Part of a small language model's weights: no biases in attention or MLP.
Each number is 128 + 32 x the weight over its row's rms, rounded and kept within 0 to 255. Layers, rows and columns count from 0. Numbers have three digits each. The size before them is the row's rms in percent of the matrix's.

# down: layer 7 MLP down (transposed), 896x224, rms 0.18, rows 761-791, columns 0-223
# up: layer 7 MLP up, 896x224, rms 0.197, rows 762-792, columns 0-223
down761 101:135143089150099112157137086117089088062179090125138108136109136163133124096126121164053151156148148094140171111085169154132154135089158144147129092110100067207139070162195083158183145124128096105115151199078085105136189167184121134107132094139176126170122175141151135153121110155127080163143111135072187097151164153152140137101152144158105097156119115181148140205164138110221092129049122104144116157152078132180131073117148094100138121151137090112176109136089112105176137130124130090098075112117147132188156118138149105096137115154122116163137189144081148167110144078127061134095128092180177132162125106112121094094119105120071161104118108144105081153134129110057149148109
up762 093:117055074151100123096134161158151156128161155094140154043175098110116109150115121148178101056181090145099074157119130129134139096140128144142130081113143118109155133136118107127068075141094106098127095155126151169098154126147204110123123144116138133136124153092069167151131096126114140108179102095100084177139136067153142133126102103119112164138117105042160140116120113093111138143155093127098131155098130147083088100089112174147149182085129185139100111169086192170137062141160129124177144175141072150155169117126142064147099043159127068173118142200155145162125159134084112165117087167144151074081064102102120147182087179131121106117196127085176123135116149146115149140171
down762 095:136146170152126133142110162113148153117126140125106132179155115082159100106107145155085127127094158135079138158120133185079098156120147055088117110130120115202139112074147154136090162115162174146160116093108137109092122093125118038141140154164073132125150120137146097135102127165134153071133127177151158108148079149143118167115161128138126103121115102090165217111143175107145062142084160059081131164123184093160140126141168171101106073103140115154147089117103143090103127144108109091156149092108113153085163085130099127113104130052110153124128027131060088188158090085157090160095160049116112152163086137179125161135141157136113174152125123136076089090129135082081119168046
up763 090:090118134202158161113101219135125063160171124118140093068173150069105093148050145166146068128104095155122130172128137114146219053135137093125139115103156114091113172133085149056098123070141171149104068151095097171141137123185122136101073107115112100098158192148124062093165142123170159156132116133123147173109114139127158119142116110106100155130176106135135137128178137143082058127181129119081121096133092201159105135135115147174074127094126140128103085128101160073107204143119164172168127155160122111089157130149124113112121151108140172150131128198110135149138138086125140081175090110078182138083146114110085086139115108130156146151123150155180141084124146127122142146152
down763 096:124099087140152196119100115119129109107153138113090088163084136104112157117191199153096104188132137106103103166150129093129150162146109116153085123139121088149168150123165155142118086128068107142103113112120091108160182104154113088102129102089127167105104119122155134169194075127059156137078104096148153080126109145175136144101158115162120129147133173189161136083132148065142129111164125211164084097130166164166118112149152135108124077114098086133171152072130126078130083138124115151134167161128101156099114134118079116207152112087089093143113130171162124101093139223103163176102164122124131151132130153182226111030158117116107144102114160110088169114183149160157173156143
up764 103:146124156085141139147121148121137149130121146178150132172103105129115075125173097126117173160140124120134159155192087187112152158100177154144110167111133111132053128135095148109131134115105098170151093119084179133143175071180133085046097187185125090123131120153171129121122107103125104113136109092148059133178129117111097147105180112145124064116136069092107086159109122082081118153130112128128141165146088081098112113107103173122107157103241162160085106130082112165077128094110141114159115118135132057198054142096089147168181098089094133088120121048130114138104188135121049074142128158149119163148118135112172161146143151171140175146140176144151127112123151122116101195128
down764 113:122160139196116161107097183101092139093163137113133087141118135123147102127106138094166148139109095066069125145148095117112073148075166116115147158136127050046131144098169140145108130098150153130096081103139141135111115064163133143195199159143156114111134093161094107097151143183104123155136151150137081176173159099136159140136117095119118043114063144118165124130176128089151134097124124099156132109084149123150090086130095127134221108146074156111124093102103140157110141115145148173101140105173123137127138083149162136192105123120117074189127161108068090162217176072121164146127169138133088141171088121098139171130192121154191089123115176084149122085130141168122125143194
up765 113:070167125094198107185138152089097106154106059108135139105133087176097115090163116145094118126095102138164158131171114131098070126076136116120110125125125167142096118128129129117045115144136147102162160129125119156075072172098054167172132092119157103157165135131112111115164130134131164137092096089161073084111139096104116125045160171109127166134137143106094101118086174164173121115124132163147160070189108134085148124135107175150123178135098184164062139069078103173162082134068129123123180155125136054124113081131134109136073066155146093174188110084073102129114089153116139076112062152152143102197118103127121161124108151078116108130145171167098118141139100108110142100132
down765 095:127157085169140120144172159123080131135162120204129156174105124113106129164105127137162141099085090125138136137121108086109168097157105135126153088113123145115102162111151076158103136074063097104157170139132113125142131121121029110195170161140157207142084093095154144121171127109104120174130155106094162105128139069122179157092177132066130123181153117138170117121102213120097057122208135164186113137069110165095093171091173135141131061065192107080120086122155106136125147135187055123125087143135148162155126137135080156144105137134097178110106146140128140116172100111092191091119133166113098145127073132121142105138087125169115107106095157106126120091106100089104154091074
up766 099:131130131160113118121050213095151149065187159145147154108107086131085117104079157104114091128136089092152115116124097105158129105069146160099165110148066115115189168156161127132102101106115094165139199181128135146107127142117164145102090092085128116156142088145069148138106073076155109119194187141175117140142182107075153118129111133112119109162157129135131140117115163144134158111085101123129113130125190095112142114166130074131066179135133136110108126132054120122090121123206078124080128122146128138129072122107176027129083126134116111163135144185211119138129187097104146097174080151189089162095076104115102095156126142126156179139092140091072123114118128153140144150177
down766 109:108165091143112091079119174132204120094158078072187137086151101124091112129179135108094167075139135088152143167119141091165087110180143129067137175143170135124096126162132122162186115148164126098165133132131054142106130172159154124174143170135125155081125184180141182087127082105110146123094150125119132117068117115124120094102187105174134066139140112165103161139062172171115169117145101098152140100111129094073167129196075172127141134118167032113081155137144057127104123122146090135137143081141125103064103154077138104137108122084162152142156152113114092145195176130104177157117084156158141106167135081178087150139136095124104121129107103154101099137165105086117110077149
up767 099:079133150129120138133171119186108161114146120105155130144074132081125175086096127151154141148144191136084088091135105134114167122052138109061133117102079159097090159189136126093080116151175162156152135145119078129109155088159131160149109114156100097121145148075107146130128162116147107110161128160076099217109189139117093189126126143160086135113123156112088125067096167112138088145173085093150149143131111076116128138095094161097103075135122115136157198148175148120155132061111119119143165104120208101114156085132107083163103146065156091115154140156188136123136181105206125097156097163131130173152097073096146140099064087146097094105142085118204125124076106183133114162094
down767 104:115130121183146148109153132126130110121099109155133194145110094162098102071176130132077171146078150126182158110121103131124136117142137133165102119180141058155102148098144124170121155133089115083113106095125084158214067131172129153079096127141142178069124103168129175037105124133066098139165127162161097105093163139165059107130159140108126106147103161134126088129150076030126163136126157112151128087118143140129129118103105170197113131084111124145188138153154151134137165110152133106058164185151125131164121108114143089143128127141114157162109174138155110147174058139074161139108122036153152092093070113157095132137164058142095182099134148173175190113132136151115112128171
up768 107:090116078115101126114191183118119148159116125128131139180136099105139129114130102113142133124134129124150077152079167161101141141026131087113152111127170149120087164151145075127132091108178172101169186122135160139091133155122129154132144068129113173164094075153076187096137139136163142137188089126193130144123149120101104083131138158155135149182130094122131147118120106141110203128110181141103139148173075170137129194163099088056110173161111109174164119136110135177192145152099123084117096136138088089161041152106135130163146155130126117113160151155123104186151131093115107104151178177119165213185147143110085118119126142121134154094194095150061140071115119060085168100122
down768 102:112153149173133157115131143160093057121090109174151135115132135135125154173109044118118172130129135184110166085117129163130161116144127141159127056192076112155249114172175136170111184100120156106154109178103120148186117125140157117090050132094163147155156126199104161188147145083143121097058148172164123114123155109142117116130176133098148152062134141166111152154160092113137143067092100153152128135102155186112116072125128101152155133133028114083159102177079128071103072131150145110177118154109109159134081202122126125122147143125107099101144082122106142143131151102157108112122151122072117113103117160123163144160103131124108112150117125119134119138162159152082170047158
up769 120:103135106195078173055115126105081152189081133093107126132138122096163182110153168169108103112123100134108121118174143039098130070117089061113162103130117085129097057129167133107086158127141137092123133080131182151106139168111161152110096098130120179122140164132089126110146129099117111108109129178161131138152116164206156115136107121084131125131136141123161132077075112111171183129100100098167087110089116116151134125121138114086126130128159134137138122084121109106109167164043059170162154142182152128160162143158203150140093170204148106097188139163127112146089153093165115074153128115130055118111107166103133114129158071140122171166070136149120098123047081109085144127176
down769 114:163120121164083136131131120151114104161092044082151070112163123134158107142144138169101099113129214138137107131104160132075152079143155073088100118206120195124125132159140116119095147103124123109070135130126160111104078148129133111102098134101098131144076112085162080149182133059070139128170143128119097112093130156167130125115093127071135123148243078104108115153098085133128127151127138119118163138090163156114189157121182125170061124144101133181132185085070060119088178150150136127146147191087131160150134108156141104118060127126099148139119137097097132147045117157111141098167137136096145167109131101064097109081125087150155146115110064095160100146069094138126130108093
up770 098:106160155140129102166142110155131123151100091176185104119131143075152144132129172133144105111125102085119093105057151129089100129133136071067137148181070109151128099111187147126141168126174088154167097147111087143095182129135107122067130126177163078144164141148097093087099150081136136144137169090172106124114096059074181153115139088127166111122161185097133139179114101102130175132043090072108138161151110167153093095118084143131133088149145119139101171131210065144089136131119209156114149130172072109096183128106117125125092134154097142182113103173118158132096064119135119115110078150128121130174184158111072124139204163165149125098184148076124176149146119110157120094121
down770 093:114173133166128142101099095147180115146162154101136059095102137099151139144096124210213179135134099116123133127110079166121120138122140165133081142145117140107095102094130046135157150151118174073120185101134140136157065093063114107080100137131173181140158154098077100132084122161129132147120084130069126136110065117114132063091126102136127124168137106118151154122141122108188137129081162133117140125151125095092146135103197033142113157201143096132132097137096159158140144120109192148121165120093118135099087107139166077153186093140124078156145105106060135126151114114152114150111128111163084139126114080129126120172094182123184153165144154217154131149090134132067203116182
up771 090:174092121123110114113093175127121135181151115090138175166169118132123055117147064100149108155131105070125096083127158143110148124091100120126152067128141117093135140119085099136153151202150083098235099145122124149075078161110162145159095155094147112062142043131134122100117064133075168182177146082128116111082144126154126121074114168104136100128167194122127114135139154160148065159142140118099142111116180176136128134072153163103129143143157147104167144163164134071108125131133119100144119159112135183128137110138104171133130105201113085170145124105136155089116155162083163145176170137145085113168137094148178126073129149140114158166206164108214127125103054116141110107106
down771 089:140148116096131122085152144160115146165149109157163158092099158167153184129203125161141138104094121120104123116103122088141073140177093121153115143145101126183131093095104098183129121143081090106087119166126125087138108091108135113136152145146116108146164162147112145181143162116107075162155168184106162179180074145106128140170078120078053119124138104094168125108163087123147176115131191156152107169149117106168152129152073079186165107102143081156199108150142108141156150126079172093086091124113053127132094121147181134110065135210129083101143177125095163196134145150172154129153204124153147167153102161132140124085092124181170139116083123146098110149091188068104106130171
up772 103:151140097083127112117091114175154154128155161094151095128129134176127116139095050104104131138073215105086150118160088163109097069150134148107080136175088124129110100092115173142064107097119087174082109139097113099079116096169154166155149092196160111137144129146111149115142106085164118094088150130121112096160160165130118164129097145159159153141134131062105100093107144106113116149164125172119065139135038111133089076155123146080070127168126123170056179120126148094098132092109075184141073168140079114060150076109110043081114148130120149130155103091111135181127134147122081124122126144094166156119115106132122087120116090172163204082095153113167115134147145123183079151115
down772 102:126152127125143164174104193119134118130080116101172113201130131165129149147061142149101112105158106122103117131168122150129206140141138114145163071108111079126124073173081060136100119092141117110142136094097118138109137134117186144069121184198152143122100129116129162120095136099125131171149123099144083097168113117146147089103197095092203096080115101158061097137170118128122151121102130162075072155133093178128164096135159106164097127130120111070162139139166107140132065108108124144083120179116192110155054143073123165173147084151045150114169164122124146134089184168109137075156119139077082136130171103123148105114075134141125115155142155133171181164141163146147209158097
up773 114:136115184180091160095127115113182097050154197103131150129196160145141137101162076199127060115161174143149153147137168060108106102101121129147121146145113116097200152159113085113082129147130119133116140043142147085192094109143152130106100163094172153087155110165120176128176088124133173077153140133099113133130116131130138072132134141103069149141151063091121055080122159169156098156154129176124128096116095096106073096076148144137108153128141124144128134117172094140094098152150161085089147192158079147210132129147080150134108144165161145073120083136170148108092146121158141155148116133145157079151159185086095145160129176106175148116110121146144082162116070147101154105120
down773 111:137095121089118123086103106175140114173171100080143157143122105135127139147136189125151159177147062090088157123200108143159100100072072111183151162129097078137089154147185119151168121084164135109082124143152117152102105081129178105076214055136085111089125127130091130176144177143101182097122111176089157156100163129092138146144121122121178156097109124161131183173124102117125154149142150097115114183135171181169169165140088155103131186121128152152106145127139147136142092127140144103155143159145165121126138148112148121166110104129178133152152149148145120139120093158101204164100176113141095127122147203152172068159189133159114171072115109091116072142107181178173087173197
up774 104:141146118141099111138138119131132095126116062146114131189125145129130150174152100133120142142137143121151164147169125114135104123129135165089121108124134134120095068133080143148127135136123124167141141195141159108095086104157139120057087081110154118092108136255114163143134121145112123139093127142146110123161124073180142086106156131104147085113112051143105164188119121141155162087139088109088122135099100128093095098116077078108139158163073114120107069157132088098153110118093234134135143071130060148127129170146156120147106099120068157063128117154176108177124183082085165053137130105102085090086185140196098114098119175106178157122194174120106180128157155158109099154107
down774 111:113155124125114121167156124177133034100082124179158153112090097100097098202114153128076170140123151110093112155113149105081190091135083227155135059094109122156114184187119116117076124137130100150164101130110101131139098201145168151138128147134139117144143151103173127193114146128066124165127174171116105126109168175123155088156096185094129141165135138154134058095087184121127058129144169149138181147174158161146134193186146112138102133167170085101104148126146127153148143179181121067149074154130136145165167102102084125127159166098115111175107126145115150116100109139167122149132099127155149107137119085080112152118153089088088112116163221109128122120152105177118143134097
up775 094:165111139110088098081088142140093125150169142194104104108084127185145112111179165127135101112130100080170162110172106050112135151132149110159145085147140123113128122103077138138119083129107129149187156084049081192168162086126128128125106148082092131130064118123094129150035052163151146111114106121100157147138119133120160105186174155135096064111166130126142072161127159169108125150118147158134134147139091147156198083162171166084124131078142146148134146160116080078085134092136170096151088140164113118130106231121114113167186172107142147154120162101105123082131127184122115162091164174127158137105114100077178126081116175131095110149129140125148176150119151177097123181169
down775 101:146094201122185092133142117117098099126118094107150115098148132130070123123127149149137150150073128139149141129137146043125061069108071105132163103185173137159117159115127125150090070141103075194138133176147148131131159173133037108203168128150165175186152138179156141060151116096138131121131127071223127112104176165116079144028164165132149158112159143142144132124131096091091112123115096088142114113118147129095158118120119205171143130136146151135145120139149167140114109194107137159148156083098171116080097135155102159100144152164095141166161111108126194145093140127136131129082163073097145125121144152100122155106093140121116058131088117096153108101120190129077080117102
up776 115:119133140112159138168143146139101086123112073155183107118138109118098120109117105161132123110103152093146112130135124134144089094167127121126113119091156166133084118105093147168156116105112170081147130201118086133145104107124155136126159099128162155092143086132082124096140174170207181090188110104106091094124143125151116093113142138173146049116171112109080066122083110151105169121123073069146108125148172123092145139186058091153108135092092146173141122176120076122172191106081071167125198123159113188099110113137150075143161082121156088088116146076133197126143146099035181093164109075100074136148134124141137136146213054106163136103105111145168098153145115113100089133130
down776 107:106168153147127134039079112124132191089124097142114059204124140107076046109162094151171150105116137183151079170123143075148124114096126130156107107093104097146156108076095128140102165132152108118144111151178123144099120144168089097144133103127117168111110173116102030104115148152118115099143144118098108127090177104091077197083088151144165181138186117143061122105101104167094084108122164163077163076096132190119106117107126178109141138171186130106122117091081176139107127072146129127159105161107114108122081117146116130135125151162144110119105085059136164082097120132165125117136143118157140092123156152083099121107113175163112115151172075125099070142184131183108153132053
up777 094:141147175138134097122155129124086132122103120095115169087141178119094096128103145088132141125089101145211113123137187156176146141236125136158140110103099203120152111100149161117072133123190093116178183143151133108125130129175145121084120133116120117091182134175093085044153094119097067130130180125187113104153134141092080119136121104097180123115191089113117150127119123106104158161130098085162154085075129171082171167152105110117156187047133180159156128150076176150155134186127139148153189126170161128102116116118151149090083162111075122081104139141134103155128173120143155089068139116096122118143172159086083126104135118135183088169127201078102162137148117131163145125116
down777 102:118155100158147177145119114131127120145137140118106113152152175147173133095089139148113148121121155137158113167100139165124183132115080136099126131129136101138103162122110203175138114099117116133192093213098172118139122115065134180163186125107120103178121181114134101189108172138127086166106123192078161101114112051141056152150129127156106167168098112111110164135153143121178104162109106125090149085168128109140196134128086121111161169158160134108094156092107179075174148136105110200156117071132138103162101138211105166131078157176144152054110115100124055119102119046159137116150183121126155131113052159069094125118173162118170137176098165121158116117130110119172106131150
up778 087:179065185149133107078087095072147113206146113121157154109120177163182123147142122108120152142175104136184159047146147115177098134152096131112090120131170074126117119132160135109131076077172155103115118201195084117100142128118145137103084133184125094141112126173119065129136168073151083133093079138129124164140150162111125084137154111130098120117157151129130102121128111064134131155116112113171117140131114134158175101185141170170150118047111111131176175120140139125065133161103151131161142102045096112151126102115138115137151132138110133123109089131135214112134120145130121109119126171107131119029153192105178144130099078158190119132203180112117175151153121116129047158120
down778 091:143073127084132108167115176150157136084138117099161145129091117140100161170121160153098131126118136121096123096131121155090146126086166145087152180193143136145105184132106114108165090134091140214147102135112088115158146161120126158085151117108131133198119137108134130115140145084181123092110112124088119062161128137135103141123143085102110143092157116147147075171078136132150209125109067104113107174133123117094149146106178092055123115184163156094125104091168171149104120081142103155180127149193207160142150141147145154103211131088072117149122117140152148124101064154132132179112197100149139095125038080085131086105158150110156056142109113117102074174097145172180171111089
up779 107:114117106151099158120124135088099131099117130104143123164188147147115120090132112048145175102156182146213132135077142075160131115181091091071162100153111128135107167091091151185141067127135134117143137170154112083117123115153177090103174122168124142086174112091142122111063113164105127054121150104096042107203120126094077073123118096103151141123172087149136110079162083110100122105160114191097113127172069183080121178193121139117120130147129135110098116090153173065165172167168097108135074110166105109136122114117120137131144149177121146152089212094119113170103135088157135153120137163108116118112191119150046118134130155175092126147166112113155157165092100132116132150134
down779 102:146103130182162093131088174123083085078185121126153125123152088097101135193108147110115162041073164123125088105102153157110109179069115156163169163125119133155168152108139147145151180155154063142121170072115114192092143105117196163085137113117163134104083117143144129114055145143110117077160140092095085147142112202128112134148162153107173180103111142197169140141109094144114150128067134118114137159150150130152135123126130100126145122130142097128186139160101136097095078163172199128117121133130159145120097130124084143150110139158096179166119118149177121137206087187134169146073139090099143162154120086121105108173155138051121080108126178134095124121106026146138176140129
up780 103:103145125186140092127113099111103160124148092159102167058112163089178110107096108145143160059169114159098165102169139086146144133135127110170106107139157101091090117134103144074096112119150105199133158066156139130118138178233110158129137116181135137115144140114088064131107171168130092066160101152114107177121123114201155052140104104140088091170181129197118145109106043105197116140164081091122164140144117127112158140204098132116086096089112127112120144125112052160163124119161125120146141091155151136093122121102153134178110101113111103160104141114156152111130135129133131098161108117175084095129083156139164038114121147104099120189109129212132141112182131124087100146145
down780 104:147104129093097145147111142179119184128096140155164141101075165119103149113098160130097180175196108123143156091074036132138066087175130142089156129124161088092113107151146094089114121146030132150103156164121059130144129136147133121168155150201105122109103066110109057077140164109085131176156149158145151130119114090162175183135144157156190174076174099144137111174140105157162083099133152127149123150105147158117179073127125157118091105133162134109120157136126168109126104135140095197124187130125105174132157136104135128083130144150089171133156092108158245133144091040137140134158125182094102145126145088145137163118118111132140129118102119114148169129097148127105054135160
up781 096:153167135100096122161156154176149116129164117135205120151129119176114114123115093144153130139070109086148123067152088121102133154117136169176104153205123077117129175121081115164121206104180125127093097107093118120108077139161139138083157177186112087205150125154140175145170106155139140138137100143150111128096148069043101156114105133066112182151102077194089158089091144144119153126160078115123123146169090105126152135145132080124166106170126121108133150133123159125155088037108142118139086107196180112146110047083150113093115153117122055135122143106112122079126098164134147154162119147149111121155177073119181076111157129161115127088181189133143151114099171149112148118178
down781 096:147155108092088132108094120194113102056136231088116132108148124122102126133131175117098162172141053115116211112121114142104139107150088157139172145122130109129168083149076128137150104136095147087096157156128105076105147156153078162078141163125195142090156150077147168144128167113115155119146094176048180071105085154215162105149076141159114094154167145109097158106098141193133123110126174056113139109062155148144121088151105118103130093152127144145100095110138108100137144109126159083151124123066139145154117126096168123116148154154126132178126119111138202108066102096074130130074161141107120123121191120192124123112092175133124128163160114161113171090187101091144160138156
up782 099:149197130158141111155165122192119061149165129155104160072149127156091185084104123135135057170128165126159129135188111156105125116096082131088105176091132128142131134112198146092164162127208103154064140077115215093098151110116195078128082130104159113160116131129152133160104225113114079081168109106130175131136150069147157129108100139130144092098124160130128108134095132145087138142149120172056131109158186060131138173115131123071166157134099171134141105132163127091106111102108132129066117077111118101118131097112118142156161085159133098149116071127133151126093101133163144130171118143124081046200090122086119168143123112118077161125110108086109132189118121080110115132130
down782 098:147124160149149146086112121174184140136135112117102116101124136147064120149151050134172136087123156128163077126155158142099157136129148147209143116080076170189166126124112122101091099147086123116075120133036156197141084109187162106139161109115111089107130136159192142133106132116127161167092097121100156123123113152130054072133136145157128121144104127173125057138081050089157123171103113155073128108098135098182092113122092085145157099131182121144120159115068171097116159127102103188047117113175153123179102138101095114135135095055129113164116112168076079129150118099125076096182119088114174103188087175159115077101124130124132116159114160106114108165164165145132122124109
up783 098:148113112140075140113125102117187126099188144088132123148131100128137103133155166134184100146082158135130126058096131128082092062123123063100101196101122135166116118129159129123084066141190178137173148063092112173154141146148115052094147179171168158131098105109181130161088164111096102208124157145151154132120153146167053081169138141093145116122146121143111112149143142128084128157101110069129082144150127150093051121127207084187115123179127120137121115166147159159116077183157120096142144085136145120134109206100125150130128080126148136104127146160160086096149179125193154109132098166174152146137114136090092087150203188112149109170118099142164175128112111118165134103108
down783 097:157130147153121145097092100137087123245152134108099119070101140143132097170142081094124127117172128120160089174141090109129188142117143120101155130181115141079151152139092058154132107141141139153115165134112099089131102114121139182135146107081153124107139102152090128125158096144158113108123048103186130091106147122130138105127140228183107081174154119087132160074094082119189147086109106125097174107133160141137121121113135186079158152120134116113157179132176119164160115084142103108140154115201090101112072126106081158091148083134133106142166105152146092063152114126093109111071090055222142134141158143135126154130168138121120088076075134131132175140078173199161091123110
up784 106:159100103103115173139102137120166112126159192147151149135184156167134142087103161061075113149137120142045197163147123112121150091157170120110176119105110105052159114137068110122150085168118132151110154090101120083145092107109149129154102164158135141115156123194173081082209102104157102163095088128089119185167143094119148172087194160142120132136069156128098177075134126123148075118076131134119192104095062123118130133159096172109196100112190125093114219182147166148120167119090151153145159155118104134091072124108159154115084110088141172116112127168133133137117123089124121137110087137168126099165129152149102104139141149142206117118168162106116110118109061153145123166133
down784 110:126098116102085127167126090140142154127095154103133192114142171062096117117147092071126091068092122115144143108160124131157136099140130128086117028148120171126104134151084086122091114087145147113110143107153159084128099155142198079110138087101097101173140096181170117146126151154165085140139115178106123186194103114111161197173110065133095136144110152125136121090236180080150105157151103090147177161135122134160128162159111116140170132097090081151164135132140069132108130152089154065092096136153135163111161140123157124142164053059106084133148087132149072124108154112121158118115157192127106050125158155125110111125088141175165110135144127054136123200152100133110155117123
up785 106:098144078125094184091193164069164197096124093102123152142102121139134123183098106116090125136088120096140095126166116146135147136094157137122064171101122121121134117166090178085110149112143114131125088089116124137115101095127132108136151170221149122130153124107100122154108094168085031103142109146154165140135152128090107126117064134166123125164092174119146097096103071109091151137123114127136158117088176122121110121150151185166123129126160168162094154152124133183107101233129107097120118067143150116177142142160146094167155107118118160123199151108194155174211072131125126146194108125158133117106100113103099198107145096059109178167152120138161113125077112150119148123036
down785 101:109161092140131124154113116131097143133174095147113141156104070097104088093123116107140153124105152119146122138109151095157069156130127115096125116191078123182152117142136115127181182161176116133107159094126144173116129180104143114181120118121103255140205138145142150100125119079168142103129114058130107095129145161149099138097162160096123122214136148112118156142067114139102116119186144112114104092161094115135077149093091143143131162123162092104111135131106169117149104105155142160148132171094132126075181144156109118196128127183129047196129099175125121130160158117188157169065159149099084150109170159140117182170140089191093119144133148143103115102148111163194180163101
up786 093:126152153154186066155085167121137102092178119088049132184152100163076114108145127132130149106176138111110067158118103106093165093120154140144100160146136088137179173128138113112122133147164139133139130118099118182092185160172115162107132087164162168122128107117109114215063121106136102087115058164161130122126097169117120186074107198131127121092137119105123129113123179104168139141110100118085102095195181087140146112151108166142139152095056127127053076158137068100084106171129103091124132109125161138153116202173125110091162134126132089141151117092107128133089184100145173134146107163107146121146088180158115127089100169185126055121169128095137099178167147093157114150067
down786 086:129198111127148116123106126141150113159195112111166099110103094138145117149125145057195132123110129146139188156127141125097145173151146151158155161113099165094112122094107110124107087174121170128152164202173191156092190150113140122035143106114116122122117131123058135106095142148134169149112115162150145076092116145107156041089132107107144159105115124144180153144157150133195115127139106151129134063177148142082105173105123047181104171058119166128147099132134159122123141131138117180078119135139108171132146074067102176098126160075109121154105178163162192139167117101113092133159087080097139175120213162085103123123081121158143131135157091155129162131128081187123158147086
up787 100:124112080166082129136093076158118112139171157185198096095142121128009072121156096142090084078105081105146127103137129138118121171111123125122211186083131080127097126146138132141202078152122133125138153074122123156129111137136115060093192117154107135089133137165128148118085147161117116118107145127166162138154152136127114104191124189178136058100098138110086133090117123134133127103122083066114170093206140141113123106159138123099094109112132099111123181183103123102186114178124159129117106087162070120131163140106183092097112125042162144199145124174180108155170154103123123145143134153146126156096143069153145123158113117129183168098090092148131161138124120088127081144166
down787 108:126084132115106119099116111106118157120119090106083092121103165059110063125111152099126180104123109142129136112161138123147101135110180142122108145115132111124122131118075140222154151101107108199198128154155092096159107113166132092092102086182161159184035131140141140137114134131119125074115146089116176105047171114156069104085157100140115132132163151139148145123135157102131109144160119033152135137060145129163107144122109102148185114113138099123179133147078123091114101125140161161133176177086115156152119128198108137099125163140112142042175142122096111155112094121103120129141103154167133127104139085086138171140102180123029108161049117092186092190188105133104166127128
up788 083:167095135123124106104116085144094066059132123146105130138146107132154164084105173077108094098067079126120134146150131149102124118104131155114117174120045075111149092117123158190053110154063138128162136097101165089118106125194088097162161139118131143128110198121084187139087169109131092128107087136156132088079114173187106064147144131158102094160160145120098085166097079100146179112128067118212107137172134151141139197137145160109169134146143131123093104122129156141099126149117113148138128190099126138147162136095069168163169111172095157137074093110125046114139052145072101148160138155140093119148206167129173135119090113125131095141118104150110150160095148155152091097153
down788 089:111140152125120156132092107139158154134090116131146122202160105125156107187173135142161109114095120101116186138109144143131198094163146088115145101202141159109183194071098088130136108109134150143143097096125183103166134132091122111143226147146189084131115178142138107131132087112143164114057127073153136138146165154179127104151152136129088074158123140104099101160127073062139094102096111109136096077162099122080136099139147126146190076151169072120121113188097164168106090115125093132137119102106121139101195062155098136129101192119103137170212178156122155158094171124151149150134052114114121147097117102109121130167129090111140121122172131129123144203167160189107174133087
up789 092:146164145097157073100068128096062127126114132161169116160131190148172083136098082114122108090153125125116063141145107105147174140093123131145079090127122119157151094122147117135138160093154151124119060140103099119107101106056164130111141161143120157126118165066117191067127171137131123142169124093189131162186115118087114075108112101170087135157129126123115120118143126103156130143097161071167141133133164168130126116149104139148119125145163182133184125055136095107162153104155196154159062086144083176164147159058172110122131156092080150093126098183109164202155151160141161103142108165209075141128101184163182089142102092225133142128169128099125110154112090099129103105152
down789 098:104122111160092120072141142107134174135121125086159142183075102102071169130130150147216146161085167145125217092085244149112129097164118138185109123119101118129120145130142136081126119134178110153164163146083115166114135126116142168098093119129127164098192164151115125116073165108128189103115104156175144096127161071158117115143123142131074149127168110157119165166123174113171101139123106126099126104202190092181097130063081135187202082119133153104139115084121163125093100116140104132117136183079139147125116130102141135160094102136139157067070090099102099168152166162128175125179164131100155150110153112117145133117147088062115107120156149117118110162145191204120128130101
up790 101:174129151124129149106129200172139118118142132107131173143185109125116117074064144159111116110137143041127127125128190175130078139134122122143134171146171158141047120122077178080155124101145142087140071152130132133066106156143123102136093118093150133128063145109137150112195149124132171080087127128115176111141092086101136144104146132173135123107119107137098171126063107133100106128137168149076176153137044066002151116138108152097081121133099181081113146160134180108086053111092118145126085126153142141155106099083125118122164151160087161114135135127131103150191186128081157164123090159122135051131122177132091121139099162119112121095151095134168141135075155078101155145155
down790 106:103147085101155149117127174136120101083141122172120145154089132154102174142110124184096104121133147114093167154104139132169129120150133095100160161163077118218140119190115136169106088081128160138194177157146136096065087158219079156113094119132155115135132158104147083088116129118130157053088170174156166127147105110141108165065089091106073176180161078151197120121095093176105102108113135124136202077096136063133089051054139160190119089146154169134136096104108184140118068160052122149119100119129141073170158162129126102139097141131121165134108138134089126101162121136102138096125102171114161126119118106100091112144125160112147075103148144115157145109164130141088134098112
up791 091:098083157116138125099088166118153173080138102078079125105139130146137098104157160111130143139079115098096109123207131179115165057149157089128094139103083149094103172110074168133100190142107115112140153055122121114156082164147108114134198090116132086179093052147154148154076169123212150133113075085199107204168113142180161159089141188171105117135128124126142133115143126132098148123203066124071071136158146129163145156106111129137117162086165143109136094072151093138124140112050179125096088144123125107148146134158124085125155116132142145115112153079118094126067118125109154090129114160135078111091148159136075157153070151125106142158149090160134124142134149164103114199108
down791 100:144163138109107149149049168152155057055127152089122094166081154079152119133139128026125119048161120114100114103126103109103136082089137144102104092085084119107083075175123160124123139138121139102133140133128183095103110068156107153108135106132093148134044098081157125158109113166117116122105115172164140162144068113131151157171148136123202139102138129156157124140173056135184101131127120124121063092119130130186176126176128138119113127114089117200197156150107116161162146127175175180118116082142155115135129156130115114140055130117161133085120161093071121161177125134127080146167089131142112140154099082093066139117121050120126189098128169094129141180142120135122164104153
up792 091:164057120127110147166103123123127130157129095089109126159128128185135153190072123057121151189054160111146098130095092183181192071138121179099100179229130179113112119138152126196080104121102083080136167146161117112138124106108142134101134143173162109127086110180137094167120107056176122104170130144127138191089137112129146139085183132168121124146089084104136102154139102134103128118127175136118120132131097107123109196100083145116184107168139152166121121105126102120124088070217095135142173112101135094193122095099112111176175151102125142128119176111136156146120185158128160139145100077154153130114162122057104159206128105147100153177101112172146127096122105137140111121120